config.toml
n_head = 5
bias = "none"
final_lr_fraction = 0.05
Each number is 200 + 30 x the weight over the matrix's rms, rounded and kept within 0 to 999. Layers, rows and columns count from 0.

# layer 4 attention output (transposed), 160x160, rms 0.0813, rows 4-17,36-49,67-81,99-113,131-145, columns 80-159
162,209,220,227,211,225,179,260,213,236,186,229,177,201,166,212,166,185,274,218,206,193,258,219,256,193,191,209,148,203,233,163,200,179,258,202,178,226,207,207,215,178,176,136,201,226,152,180,185,229,212,126,203,186,190,157,219,220,196,171,220,211,193,185,153,219,216,209,163,175,165,207,159,205,206,187,222,144,217,142
207,176,255,228,208,170,200,199,231,206,188,173,218,187,185,172,230,176,150,145,185,179,179,219,167,204,181,252,184,209,178,192,217,223,214,194,158,176,174,189,146,155,232,189,219,165,222,215,188,211,215,227,226,204,240,173,157,225,200,223,213,214,190,219,207,160,218,252,256,206,185,228,218,191,228,190,199,217,163,181
260,267,208,211,252,188,178,247,200,215,174,191,244,174,186,174,201,217,135,210,217,158,209,169,190,214,208,246,175,226,198,205,179,258,256,164,225,220,202,215,214,177,222,178,202,210,188,144,120,205,183,236,226,230,217,160,174,176,190,212,234,175,172,160,131,215,243,239,227,156,226,289,170,140,165,174,182,178,237,258
170,172,183,164,169,227,206,192,157,183,160,239,224,209,200,191,164,185,222,206,180,185,217,260,221,166,196,178,191,233,166,229,198,216,238,208,221,247,240,229,167,247,221,198,215,172,163,277,185,213,234,191,203,174,226,212,189,200,179,212,194,229,178,205,247,223,162,200,215,191,189,155,263,164,165,205,225,144,135,193
187,174,214,222,176,204,203,185,242,169,233,256,217,229,197,229,185,214,177,183,176,202,198,236,160,213,135,208,178,137,217,210,199,167,190,231,195,192,155,167,196,154,254,210,185,174,244,166,184,246,119,185,243,233,248,178,171,243,177,224,215,216,195,189,235,177,153,237,203,221,163,192,198,197,154,221,196,224,230,183
238,175,210,220,239,199,232,260,222,252,166,183,139,193,208,222,204,176,205,196,162,183,171,247,180,241,204,194,190,230,159,220,217,186,222,214,241,197,147,203,195,235,193,225,226,246,204,149,203,203,162,195,170,237,167,222,208,206,206,171,231,200,161,188,219,222,209,199,169,229,145,168,169,154,184,145,204,202,248,231
198,157,226,167,209,245,178,184,204,169,227,210,185,218,227,239,218,210,198,206,202,247,226,204,239,162,238,260,255,196,183,187,218,189,181,239,182,172,253,211,199,231,199,149,201,191,187,220,139,157,265,178,223,154,170,197,177,209,197,209,172,221,194,227,195,232,202,194,218,222,240,211,215,197,214,220,196,167,168,207
148,176,180,221,166,231,227,171,212,200,233,242,185,216,136,223,164,204,247,225,192,239,243,171,253,220,196,182,217,194,209,218,245,185,235,151,219,199,188,195,216,229,200,224,185,157,199,213,216,178,190,164,211,176,215,234,224,195,156,185,194,209,254,208,235,209,174,145,153,185,164,161,213,219,225,252,216,212,198,153
200,240,177,225,185,184,196,226,169,210,180,198,223,218,219,256,247,196,167,144,237,208,185,228,170,219,259,288,243,196,123,159,138,227,225,186,217,214,209,180,199,146,182,173,230,214,184,140,132,144,233,177,146,217,204,226,181,222,213,216,230,221,195,178,197,212,226,210,253,158,195,245,182,180,186,233,230,180,161,228
194,210,233,173,231,198,205,161,185,178,218,254,205,200,194,205,209,228,234,246,242,274,234,195,197,238,119,197,213,205,226,228,206,220,191,147,220,256,190,225,235,252,164,181,177,176,180,205,143,211,235,261,244,157,217,234,182,184,168,189,238,210,230,227,202,178,137,196,166,157,212,213,200,252,174,176,232,223,173,282
266,179,177,226,213,159,197,236,203,163,212,190,226,142,195,187,246,178,128,192,198,202,209,223,157,195,211,204,202,212,208,200,229,161,153,245,168,198,183,204,155,157,263,234,203,217,229,151,224,146,209,194,150,155,181,210,166,228,197,204,147,194,193,196,178,174,224,190,214,212,169,184,196,158,213,200,169,243,188,258
197,185,173,182,209,216,236,208,183,200,148,190,218,231,230,195,214,188,222,235,218,235,183,200,163,228,188,162,170,221,202,162,191,173,186,174,222,217,206,187,216,190,197,177,188,209,184,193,210,140,207,181,146,203,213,243,198,203,209,182,226,197,177,203,272,200,208,199,163,214,174,179,196,205,187,243,241,175,190,216
246,188,228,197,194,200,212,203,140,162,203,199,209,191,200,208,257,200,208,209,203,181,170,200,207,185,292,159,206,235,170,185,200,160,193,182,148,160,188,177,178,218,230,201,202,194,267,165,203,192,202,197,161,193,184,245,188,224,221,163,206,237,182,188,287,159,202,195,202,218,204,178,202,186,196,228,186,219,169,248
220,202,218,254,235,155,212,188,203,170,171,151,172,169,234,183,261,179,199,219,176,232,188,223,173,247,181,182,196,199,236,153,160,207,137,222,199,191,215,205,151,241,251,175,194,199,299,215,219,182,201,173,219,182,224,189,170,193,180,171,220,205,193,216,177,217,219,196,207,218,176,223,186,150,215,215,205,148,217,221
230,156,160,198,182,170,168,167,214,215,225,167,219,188,184,180,214,205,151,188,219,251,193,196,177,196,194,220,182,192,214,229,198,180,198,278,179,189,215,186,195,181,200,191,172,208,157,205,204,222,190,214,196,156,187,162,197,165,187,225,199,200,193,219,186,241,216,184,194,243,163,199,221,175,204,157,209,203,195,216
164,243,186,178,219,195,184,188,171,196,241,176,198,214,161,170,168,185,217,192,241,232,218,197,212,211,191,198,216,181,221,189,181,224,203,194,226,176,241,159,263,220,197,167,218,185,161,220,206,200,191,204,225,188,240,158,185,184,253,182,252,181,144,222,249,138,175,196,188,257,212,140,156,165,200,224,195,218,222,191
171,198,225,224,149,156,196,209,213,206,160,226,212,217,177,200,256,145,195,186,200,186,205,253,176,189,158,206,191,216,212,215,214,207,198,229,232,198,180,177,151,184,211,213,143,237,234,205,186,230,200,210,178,199,230,210,206,221,226,175,165,177,194,235,197,254,163,177,180,215,185,165,166,195,208,240,199,235,222,191
234,250,220,200,191,181,195,199,178,138,171,198,204,134,178,167,219,182,223,128,197,217,193,189,149,206,158,205,194,174,216,187,157,203,239,168,140,194,240,167,221,221,191,211,173,207,219,196,164,214,192,201,207,213,180,176,212,202,189,201,192,108,190,195,205,207,174,180,193,229,181,204,145,206,192,169,201,227,266,134
201,171,270,211,253,229,197,216,167,197,169,197,214,247,215,153,193,188,231,274,177,204,169,166,173,211,267,229,204,177,201,115,209,198,157,166,176,158,202,209,164,205,210,214,202,235,220,241,182,193,257,178,172,207,238,182,197,203,193,164,166,124,161,183,250,190,196,195,203,139,241,196,180,173,202,204,201,180,160,242
239,240,223,177,248,198,201,208,187,180,213,198,231,171,231,179,214,227,132,184,181,207,185,197,227,242,221,209,206,239,211,240,179,206,184,215,254,254,220,193,190,225,176,221,139,247,158,191,226,184,203,160,169,222,179,202,199,146,103,225,200,157,246,225,162,252,163,180,224,215,260,156,219,209,173,194,151,162,196,210
195,184,223,159,197,235,228,160,183,175,199,189,191,199,183,163,188,214,241,199,212,172,203,193,235,175,189,216,198,206,196,163,167,227,228,170,208,178,217,229,210,161,164,195,244,191,237,219,195,214,187,223,158,191,207,172,220,202,250,194,171,174,210,220,226,216,234,200,171,230,156,204,195,206,175,190,212,224,230,203
185,195,176,222,198,211,205,189,174,192,143,198,223,227,217,212,185,208,258,230,206,210,148,210,199,227,237,192,186,186,204,204,200,210,179,201,174,157,175,196,243,153,218,183,268,187,247,178,216,220,122,183,178,191,244,225,193,243,229,211,184,252,168,205,186,219,222,183,241,204,213,249,198,220,178,156,233,202,222,266
225,199,261,185,214,238,188,145,224,181,147,187,225,192,183,163,197,192,198,217,224,233,214,175,262,217,204,185,197,236,192,220,170,225,193,201,191,190,237,242,205,224,207,199,194,191,216,215,220,158,206,199,231,203,161,178,196,209,197,209,212,198,211,168,260,213,222,192,210,219,198,175,222,226,213,188,189,201,219,226
213,177,191,238,201,219,186,182,227,219,212,167,168,205,185,217,222,274,185,199,202,216,204,177,183,217,164,187,202,162,198,191,184,180,215,233,188,210,209,184,143,231,196,212,179,171,234,247,243,219,215,248,194,206,165,201,219,195,190,191,163,168,209,178,201,230,185,209,229,206,202,179,211,231,177,216,221,177,166,165
228,191,193,184,179,225,192,167,200,189,192,201,184,204,217,221,179,219,242,176,204,217,171,230,202,185,174,196,212,188,187,222,224,210,219,214,203,168,172,252,218,203,191,203,219,150,202,196,170,212,191,208,173,204,196,155,193,233,231,256,162,229,174,200,212,173,229,167,141,192,221,222,239,222,203,157,187,162,245,232
260,235,174,215,202,184,168,186,250,229,234,161,168,153,184,192,202,196,126,198,225,186,206,229,217,218,144,226,256,207,191,208,222,185,201,199,211,184,261,213,181,305,186,176,175,196,220,184,198,145,213,219,215,224,174,204,199,157,196,188,206,163,236,199,198,198,175,199,195,165,274,152,174,197,198,257,130,181,213,215
177,174,237,206,195,209,201,174,207,172,165,199,195,181,196,162,221,180,181,274,158,200,213,221,249,231,188,224,201,204,209,181,214,225,190,210,212,177,209,217,238,219,235,222,178,194,206,186,205,167,202,197,161,203,242,156,211,167,240,163,184,230,184,200,197,225,169,194,218,228,167,193,223,212,165,185,186,228,237,228
227,184,220,235,240,221,196,207,200,177,196,205,177,191,213,209,220,261,151,232,180,162,221,208,173,235,164,209,216,204,196,184,224,185,217,155,196,184,251,244,174,210,157,185,183,191,146,189,158,205,214,225,165,198,150,190,209,181,145,198,190,165,203,185,206,218,195,185,164,176,272,207,209,242,187,216,175,176,147,219
223,194,219,204,193,259,196,197,191,264,195,179,211,190,194,211,205,238,184,206,205,219,246,259,194,236,191,211,204,235,185,217,159,205,206,239,198,196,225,215,174,194,159,171,259,174,176,222,181,201,161,212,252,195,208,222,194,224,259,213,232,198,192,182,171,188,215,200,218,164,249,159,182,180,235,214,167,200,256,197
207,195,147,208,165,242,221,247,220,239,233,199,256,186,215,234,199,226,139,200,254,243,198,217,248,154,186,237,155,197,251,209,193,145,198,250,162,213,217,174,184,222,175,194,218,152,177,197,159,198,132,200,191,237,214,159,197,171,199,189,168,225,220,216,177,260,224,168,193,199,169,244,238,212,123,126,227,181,265,170
143,244,200,224,185,180,236,229,178,191,133,197,193,187,176,218,188,208,245,220,185,174,199,203,162,205,185,160,253,170,200,215,145,202,212,171,166,183,193,214,233,160,197,226,171,150,234,181,180,172,199,185,211,163,190,181,171,213,249,180,209,159,162,238,198,191,212,240,220,170,192,189,105,203,246,216,189,214,145,208
255,229,245,178,173,214,212,191,229,203,136,203,172,176,209,201,218,191,208,195,191,196,192,226,208,213,184,205,192,218,200,181,221,200,198,164,237,189,245,201,190,195,208,217,173,244,222,168,197,161,169,170,202,197,196,176,167,232,181,179,213,187,208,193,166,217,186,181,153,188,191,182,225,184,209,214,195,220,234,193
250,174,204,228,194,214,187,155,198,198,192,193,222,232,198,210,217,199,180,129,241,221,220,231,201,212,195,189,213,167,210,193,241,149,212,204,196,219,225,180,185,195,184,194,213,181,176,212,206,186,209,245,222,168,221,183,215,189,195,183,207,187,188,196,233,216,172,218,198,156,196,226,135,220,222,188,214,198,275,207
259,171,224,193,233,189,193,189,169,157,217,190,207,178,239,193,182,232,219,204,234,217,208,171,169,181,227,210,160,250,205,170,223,187,214,148,187,211,233,164,231,154,177,236,218,216,206,241,209,212,248,219,184,249,216,191,238,188,185,186,225,185,236,178,244,189,210,149,164,223,156,205,238,178,119,142,243,197,194,211
176,241,166,196,182,179,204,224,194,201,160,217,135,220,177,204,171,187,234,215,137,182,205,235,183,231,212,196,196,220,206,211,148,227,189,169,185,206,193,219,207,177,213,208,176,191,217,156,183,134,153,162,233,221,218,225,136,196,231,210,259,137,211,205,171,207,171,188,234,221,195,151,214,189,193,207,140,214,145,201
116,175,175,179,231,225,170,190,143,184,204,173,217,207,200,204,187,206,231,249,217,178,191,248,180,174,186,211,207,230,201,201,185,201,171,244,183,153,193,220,207,182,172,228,179,171,197,173,191,234,190,220,206,167,162,149,162,222,232,187,197,195,225,184,195,211,214,213,171,164,233,205,174,218,204,179,190,221,238,194
171,196,240,210,231,229,169,215,117,177,197,217,221,196,196,163,255,195,221,218,201,196,184,186,211,261,161,236,201,196,210,229,172,242,170,238,164,207,210,208,228,177,155,224,180,209,157,174,185,256,197,192,209,215,212,200,200,192,239,228,173,173,230,198,209,165,221,248,209,185,194,166,127,226,160,147,220,213,175,203
195,188,261,189,211,217,196,172,189,172,160,191,201,209,208,175,195,191,193,218,242,200,193,205,230,207,161,182,181,242,193,210,186,199,203,185,174,213,200,218,170,220,199,219,188,189,229,179,200,218,156,194,209,199,195,205,187,207,214,185,172,207,235,198,187,221,201,186,209,238,225,224,224,213,202,209,213,202,245,202
173,225,193,227,178,198,184,171,209,196,192,188,184,199,199,210,214,218,207,215,186,180,169,182,231,232,230,225,214,193,218,215,184,231,187,242,193,181,190,276,163,189,212,170,207,202,197,244,208,214,199,221,212,179,178,190,225,185,177,211,200,191,214,199,217,193,161,206,184,232,227,199,197,225,218,207,155,177,139,219
249,216,189,202,211,189,216,165,213,191,273,275,174,197,214,256,178,211,209,148,199,198,210,214,192,178,210,206,220,158,180,186,198,202,228,133,267,165,169,182,145,178,229,187,213,232,187,235,224,207,220,223,200,181,192,223,207,218,187,248,206,205,165,188,162,143,191,166,180,207,162,181,208,184,214,211,208,195,175,183
282,206,219,190,184,174,187,181,222,245,217,190,176,185,223,202,200,187,127,192,205,241,196,225,187,201,191,185,183,199,168,185,248,162,249,208,262,163,208,235,137,209,177,153,230,222,179,243,221,206,204,227,218,213,199,204,204,199,253,241,204,168,189,204,152,215,180,163,170,191,232,209,191,190,207,225,179,175,198,238
260,201,321,218,236,236,184,175,196,178,178,185,227,216,200,169,223,188,154,282,217,243,179,216,238,223,170,168,220,221,250,210,200,211,233,203,178,175,197,150,224,182,211,245,223,188,230,190,227,212,208,168,199,199,232,174,159,227,202,150,179,217,212,236,189,215,166,210,233,227,211,228,233,196,191,165,223,206,242,206
234,151,178,210,251,245,201,165,208,209,249,184,224,184,211,247,166,255,187,181,170,226,206,175,177,163,242,209,197,171,189,192,231,218,217,229,279,242,210,202,225,188,207,161,262,206,141,191,184,209,169,228,172,236,194,199,257,171,173,222,160,183,189,193,207,183,194,148,162,198,204,251,203,223,164,193,200,177,167,219
200,209,218,203,187,203,222,214,244,216,219,266,255,234,167,159,141,180,135,305,184,219,295,140,231,233,114,191,194,175,219,204,217,183,215,183,128,180,201,254,209,163,173,175,206,204,181,200,234,198,262,208,175,221,175,228,202,197,188,203,237,191,218,209,109,141,207,217,155,193,204,184,158,180,148,199,193,184,226,181
219,209,184,175,156,236,175,188,230,211,249,174,204,201,169,173,171,133,181,173,233,227,289,214,230,187,191,164,165,222,229,225,225,216,227,163,216,284,200,178,215,202,138,188,154,216,186,166,199,246,262,210,179,226,156,151,233,160,240,241,174,201,213,227,183,251,156,201,131,212,149,175,212,169,168,178,199,172,255,247
142,189,248,177,223,138,168,196,191,212,175,175,206,164,185,202,245,217,152,186,140,169,192,212,159,261,188,284,257,188,157,198,151,192,247,237,134,153,166,199,197,133,159,128,198,191,230,237,189,223,150,205,151,192,234,128,177,209,266,256,250,222,154,223,223,116,192,255,191,182,174,191,160,188,253,135,141,232,224,169
217,234,196,214,216,185,205,190,233,222,177,215,237,101,167,184,249,194,140,179,180,172,151,152,153,169,147,197,173,278,196,179,171,181,214,126,199,298,205,265,169,178,169,196,151,211,176,195,182,213,205,210,207,242,240,197,142,225,175,195,206,201,223,227,159,232,191,235,219,192,191,221,151,198,227,217,143,200,304,156
216,243,224,163,195,221,248,165,217,191,160,233,143,161,141,207,201,209,208,206,214,219,257,159,223,156,229,178,198,133,257,219,223,254,247,184,216,204,215,207,196,216,174,280,148,200,189,211,197,206,205,180,166,146,246,185,256,233,146,212,151,200,183,222,248,181,147,206,168,182,237,158,166,199,106,165,157,181,236,138
222,211,233,243,225,181,137,193,197,138,221,229,233,248,256,145,176,152,212,215,108,233,226,170,174,244,144,224,217,219,197,193,206,195,213,195,164,204,195,176,218,132,114,207,128,202,236,194,138,227,205,220,239,246,241,239,173,202,185,205,206,162,217,203,267,175,169,233,196,175,191,209,212,181,162,178,217,213,228,300
199,231,210,195,211,172,202,235,212,197,217,224,203,190,210,162,201,228,243,245,196,175,183,223,248,209,159,202,149,245,213,221,157,162,184,181,194,183,200,192,157,279,267,256,177,218,186,184,226,110,184,155,191,161,151,211,170,122,144,178,311,213,220,193,113,199,282,203,156,259,203,175,166,231,140,222,197,181,148,200
164,211,206,120,202,271,174,172,123,200,203,164,172,227,263,237,251,173,224,202,208,211,203,214,230,173,266,220,238,205,211,164,144,208,150,236,175,142,209,200,215,171,215,191,193,195,234,196,138,202,205,229,197,160,166,201,202,281,233,216,156,172,165,213,202,253,200,205,215,199,270,207,271,190,218,160,195,235,222,188
197,205,152,231,159,246,197,169,162,206,136,221,124,195,197,267,179,220,223,201,191,252,217,274,203,264,226,273,166,182,177,233,167,252,142,218,233,143,197,156,222,195,158,208,208,201,268,196,215,188,192,234,210,233,265,270,243,196,240,231,145,158,172,217,218,187,174,220,235,232,181,134,242,200,199,186,239,210,186,264
226,285,192,157,210,204,136,187,201,248,229,145,243,192,231,207,229,165,184,168,238,211,193,209,197,199,198,208,214,207,122,171,158,237,231,215,175,248,246,191,179,194,179,198,238,242,209,163,172,146,184,154,218,235,184,191,188,234,218,173,259,182,199,148,205,157,191,215,165,188,176,189,237,236,189,229,192,180,281,215
189,230,168,190,205,208,188,160,170,227,225,167,161,154,198,271,220,301,162,210,212,220,224,171,231,225,202,216,252,177,199,204,187,213,204,209,249,267,233,234,207,247,188,206,179,213,163,275,125,248,141,235,145,219,229,186,216,230,155,198,174,209,229,132,167,185,137,226,173,217,174,220,213,225,239,225,238,282,142,154
246,193,185,222,220,217,211,134,240,175,227,224,226,189,198,196,203,189,216,154,227,228,212,197,185,278,151,190,174,193,193,208,231,214,207,194,156,149,167,204,198,212,227,155,261,192,185,203,224,266,226,199,253,180,214,166,139,203,186,266,170,220,185,202,201,193,212,168,187,200,210,177,220,202,258,235,214,170,218,255
220,170,204,161,177,154,183,188,172,223,179,171,176,196,183,230,244,233,174,186,159,210,196,209,224,231,167,180,184,174,197,203,274,175,175,181,205,189,232,225,178,301,168,227,177,230,165,204,264,137,203,203,205,233,190,180,136,205,169,156,196,256,161,191,257,179,259,184,134,230,224,159,178,199,177,297,245,184,115,242
275,208,235,222,236,234,189,198,148,185,200,206,197,266,205,132,268,170,204,205,180,253,189,292,207,203,210,171,205,201,169,196,191,175,177,232,152,184,187,109,229,208,213,224,236,142,225,158,169,264,227,169,227,196,201,236,153,274,227,165,143,210,219,197,258,172,122,199,232,188,243,218,246,206,230,227,265,201,233,252
163,229,174,269,283,226,163,183,232,135,219,178,165,176,230,158,208,149,209,176,185,210,198,135,153,195,188,170,174,170,234,211,238,235,216,166,327,235,228,227,228,278,193,236,218,199,217,203,224,208,251,239,205,251,198,165,221,193,180,205,224,161,231,194,148,185,202,152,156,193,243,168,117,189,234,271,180,140,191,171
150,237,214,207,208,190,227,213,235,224,164,154,169,211,189,182,223,200,194,199,268,244,250,187,211,250,218,212,238,189,170,243,196,235,161,208,148,188,172,242,245,215,185,185,190,150,192,218,215,149,217,156,239,262,211,226,162,208,227,178,183,182,197,228,182,208,168,238,228,207,228,159,164,202,219,234,215,206,238,212
181,219,246,253,175,195,172,213,193,193,152,178,289,161,189,187,213,197,165,174,233,222,210,221,176,196,157,195,194,165,253,267,201,206,155,181,222,186,230,179,204,189,185,220,225,208,220,197,170,160,181,195,180,222,225,146,164,178,233,204,209,178,228,208,196,205,245,213,200,220,167,243,131,207,149,143,224,194,287,187
144,205,184,203,150,229,203,240,182,206,163,207,197,183,196,157,189,163,198,228,223,242,181,193,224,195,215,196,197,223,150,169,202,171,215,202,164,177,187,228,199,231,208,214,247,167,179,208,203,222,170,199,179,217,194,218,162,207,175,154,206,190,254,197,188,212,193,206,212,223,186,211,185,265,204,227,183,205,179,228
232,210,249,199,193,271,179,154,195,178,182,186,173,141,226,231,256,159,188,193,209,245,228,226,190,224,189,252,216,193,186,237,238,207,229,151,201,230,204,187,164,216,219,205,193,218,219,193,164,206,195,215,212,198,225,228,225,286,210,205,203,162,213,228,160,193,167,151,179,166,256,143,151,210,195,199,236,174,245,198
236,167,187,225,250,255,213,142,188,196,190,181,234,251,238,228,264,224,219,244,229,207,251,191,152,287,189,198,249,194,250,273,259,235,203,248,183,198,180,197,185,247,177,188,183,153,189,219,171,186,220,202,181,188,227,165,200,206,197,180,194,183,174,221,170,169,215,225,201,203,252,209,174,167,208,195,165,184,238,237
154,196,239,160,241,195,191,195,174,170,182,187,212,179,244,106,167,205,186,257,212,223,209,157,208,199,145,180,190,247,204,225,213,239,159,183,205,237,185,193,218,194,211,181,189,235,167,240,189,205,258,236,186,213,233,167,187,164,209,199,199,176,220,140,185,210,224,195,182,220,215,175,165,212,186,211,199,226,223,195
230,219,213,170,215,199,185,188,175,203,171,234,150,175,192,196,186,228,218,200,165,211,207,257,176,232,137,205,176,212,178,235,181,212,230,158,225,206,204,161,208,164,199,173,193,201,220,161,218,227,210,193,229,215,191,213,213,211,220,223,205,176,155,216,197,205,138,176,191,229,185,163,219,146,210,183,187,221,262,196
150,194,214,186,203,197,201,190,177,219,226,152,206,246,171,234,171,184,164,237,254,180,167,162,241,194,220,196,235,196,226,164,181,217,202,259,197,152,228,238,176,193,213,208,200,192,178,228,206,195,160,206,153,165,221,188,193,215,240,143,193,207,263,182,212,228,224,216,176,167,157,186,198,239,176,230,188,196,215,231
189,213,211,237,184,191,202,203,148,160,205,182,237,210,218,238,288,160,237,258,190,177,183,208,196,197,169,182,166,208,229,207,194,174,248,187,186,241,213,219,179,181,208,168,241,210,207,178,174,158,168,232,195,192,205,174,216,148,191,197,222,196,170,212,145,238,285,221,182,229,210,236,142,181,162,143,195,179,196,206
184,207,226,203,220,247,227,192,206,210,186,201,228,234,204,229,165,192,256,175,226,184,182,236,210,176,189,178,197,180,207,137,196,213,177,189,171,227,199,196,220,187,216,207,221,269,204,198,163,174,173,206,170,191,183,206,246,178,241,228,148,212,237,147,213,190,230,228,223,179,191,205,180,202,201,167,222,201,164,202
207,204,198,214,225,206,202,188,211,205,185,228,205,179,236,237,209,214,206,223,213,191,233,190,171,213,266,233,230,194,241,215,216,242,212,229,198,196,204,226,152,216,167,205,189,223,212,193,190,208,255,170,256,168,185,235,204,190,185,217,242,158,179,256,155,190,185,233,199,185,211,173,172,164,188,221,169,167,183,209
250,172,228,188,234,219,167,149,196,168,170,238,195,190,217,236,136,219,208,189,187,200,156,199,190,183,214,282,200,187,175,245,183,236,186,226,209,150,223,188,160,270,196,206,179,176,188,231,214,204,211,212,206,163,185,170,187,262,166,225,143,203,164,229,229,152,183,175,212,243,213,203,206,195,232,204,181,174,172,166
256,223,227,191,208,203,216,166,259,220,225,175,146,213,241,194,235,212,209,204,204,204,233,254,167,203,219,176,222,213,179,142,245,242,223,219,246,176,233,190,211,225,186,160,165,155,164,208,178,202,182,187,227,201,200,190,208,199,236,196,211,162,213,239,190,209,162,149,224,148,233,156,207,139,176,238,181,224,259,240
186,198,214,251,218,202,181,214,151,174,240,186,231,176,202,182,227,150,189,249,222,207,210,200,204,190,218,198,184,207,241,199,220,215,181,231,211,163,193,219,166,201,239,217,268,221,181,185,163,185,203,227,125,194,207,176,187,213,230,239,142,247,200,222,192,169,268,169,220,225,246,230,198,232,209,251,180,189,155,246
220,178,196,212,191,188,200,198,175,149,204,235,233,199,257,184,232,220,200,195,174,202,177,164,197,171,207,228,192,214,219,237,194,205,262,225,219,210,189,157,210,196,180,187,251,207,231,185,197,230,201,196,205,196,193,207,178,190,201,250,194,197,201,206,200,171,176,159,196,214,214,235,211,249,193,196,205,228,222,161
# layer 4 attention value, 32x160, rms 0.084, rows 4-18, columns 80-159
217,185,203,126,179,244,216,199,214,185,218,175,178,167,218,172,239,207,174,211,174,204,177,154,164,166,126,194,191,185,186,235,204,200,172,155,189,195,237,210,191,231,194,214,225,252,186,205,184,225,217,256,140,213,172,199,237,206,234,255,161,189,185,208,219,177,220,209,217,205,182,216,210,193,191,144,214,205,213,191
255,177,214,223,207,189,189,217,172,178,208,253,173,271,156,247,181,229,236,223,229,217,249,179,174,220,197,193,159,204,157,168,156,215,211,220,203,202,196,248,179,228,267,203,175,164,185,228,183,222,229,173,210,210,175,199,203,214,186,169,167,189,191,223,165,212,238,208,208,206,239,191,174,238,119,189,135,232,168,148
158,221,152,149,210,213,279,191,226,231,153,230,243,183,191,154,161,148,170,241,238,139,185,235,207,146,219,148,173,233,210,223,222,199,190,208,205,210,177,223,194,195,170,235,193,254,219,214,249,242,218,123,255,171,219,236,160,165,214,198,206,206,190,174,177,101,185,216,189,206,218,191,186,216,184,197,181,231,236,205
198,190,230,148,298,143,254,219,226,236,142,221,181,220,218,243,236,242,224,199,249,167,177,236,179,198,196,240,150,207,150,212,221,200,221,222,215,177,230,192,151,208,165,218,187,176,172,119,216,246,241,256,200,203,212,233,211,236,223,225,189,193,221,192,242,193,224,189,176,164,236,188,238,174,182,155,207,168,185,234
213,202,214,201,251,228,237,195,268,199,174,234,246,207,189,196,234,230,226,216,186,146,227,176,162,252,256,223,277,171,135,156,211,264,227,225,189,151,227,209,227,217,214,163,169,240,255,232,232,215,234,204,194,151,244,211,225,183,216,171,175,153,171,241,157,180,155,210,176,212,180,206,210,206,183,238,209,232,264,242
118,226,92,209,162,167,208,179,172,197,232,174,250,221,143,190,227,233,230,173,223,223,214,172,161,218,188,234,194,240,196,187,196,139,146,171,209,154,193,236,191,184,238,222,203,236,255,208,228,203,160,146,147,154,252,146,214,185,217,240,192,248,219,190,184,241,148,232,240,228,274,217,204,231,119,236,182,229,194,199
171,194,233,249,201,186,186,228,137,226,171,193,194,251,240,221,178,249,175,163,216,203,204,200,179,212,173,213,189,257,215,180,172,255,172,226,215,207,166,204,148,186,259,226,236,221,200,221,240,227,201,206,183,266,221,207,217,219,206,172,214,194,182,202,189,241,197,194,154,206,218,240,184,189,199,186,193,207,194,173
212,203,196,181,226,187,155,188,148,290,187,212,201,194,219,192,215,177,188,214,239,277,217,178,183,236,214,219,205,198,190,237,178,234,201,176,138,189,185,199,230,249,120,204,143,166,220,220,222,199,239,226,153,185,220,217,212,222,170,185,173,165,217,267,229,208,226,207,204,197,226,211,157,189,231,216,195,167,214,172
149,182,217,162,147,205,183,173,212,196,195,221,271,236,215,192,211,193,185,174,211,213,176,178,164,197,203,232,182,177,197,196,242,208,222,193,179,236,200,228,198,223,253,219,249,182,201,188,170,205,224,170,221,230,206,162,224,195,200,154,177,200,159,207,226,228,228,246,172,193,193,182,195,193,179,178,163,200,202,192
162,213,206,221,251,192,205,214,161,213,224,230,226,190,196,118,147,211,186,207,276,111,194,194,187,233,190,198,202,201,248,234,220,190,162,187,162,177,174,192,189,223,220,214,236,169,199,227,115,204,181,246,249,227,160,213,193,170,204,212,198,216,219,167,194,168,169,151,175,217,211,170,240,170,240,226,205,221,229,157
184,211,154,180,194,213,233,194,213,193,215,186,164,197,170,197,221,139,250,160,185,175,176,186,207,224,189,191,161,211,241,188,165,139,221,178,120,173,177,195,212,190,232,191,240,180,221,215,233,221,190,220,202,198,195,199,217,161,162,203,223,131,206,142,172,217,188,158,162,149,200,214,184,216,223,164,153,259,188,229
209,178,193,173,190,203,232,215,167,230,264,251,190,204,171,195,273,179,255,198,191,176,220,156,229,220,196,209,166,246,258,194,231,160,229,164,155,144,177,218,214,189,222,186,235,181,208,205,183,251,174,187,201,233,181,195,188,231,171,210,185,243,178,189,188,154,199,237,231,177,143,230,137,220,188,212,222,146,177,187
206,206,166,203,233,249,205,200,175,236,185,230,190,226,238,187,257,225,231,211,217,163,231,140,192,195,176,175,256,168,126,250,201,248,161,204,165,170,147,150,162,181,196,194,234,169,174,219,188,220,228,176,201,172,248,202,170,251,163,189,189,181,166,229,190,243,165,202,171,195,168,196,231,190,215,160,231,240,198,193
141,217,225,178,245,170,186,190,213,157,213,206,180,205,177,239,225,215,256,222,209,191,203,169,149,190,200,230,230,182,223,188,215,193,218,160,252,162,175,194,197,158,204,221,251,206,195,189,181,182,196,212,227,246,192,173,251,186,172,253,195,214,196,172,178,198,205,147,249,198,193,205,208,217,215,200,213,205,238,206
216,154,187,204,165,254,192,214,178,243,199,205,189,184,206,169,186,240,183,157,159,154,152,239,220,203,148,207,248,179,271,232,200,240,153,236,236,187,181,191,250,205,171,190,221,186,211,174,212,181,189,137,182,175,166,142,193,232,250,237,190,184,208,227,273,177,194,211,138,200,188,166,213,156,265,168,217,174,173,180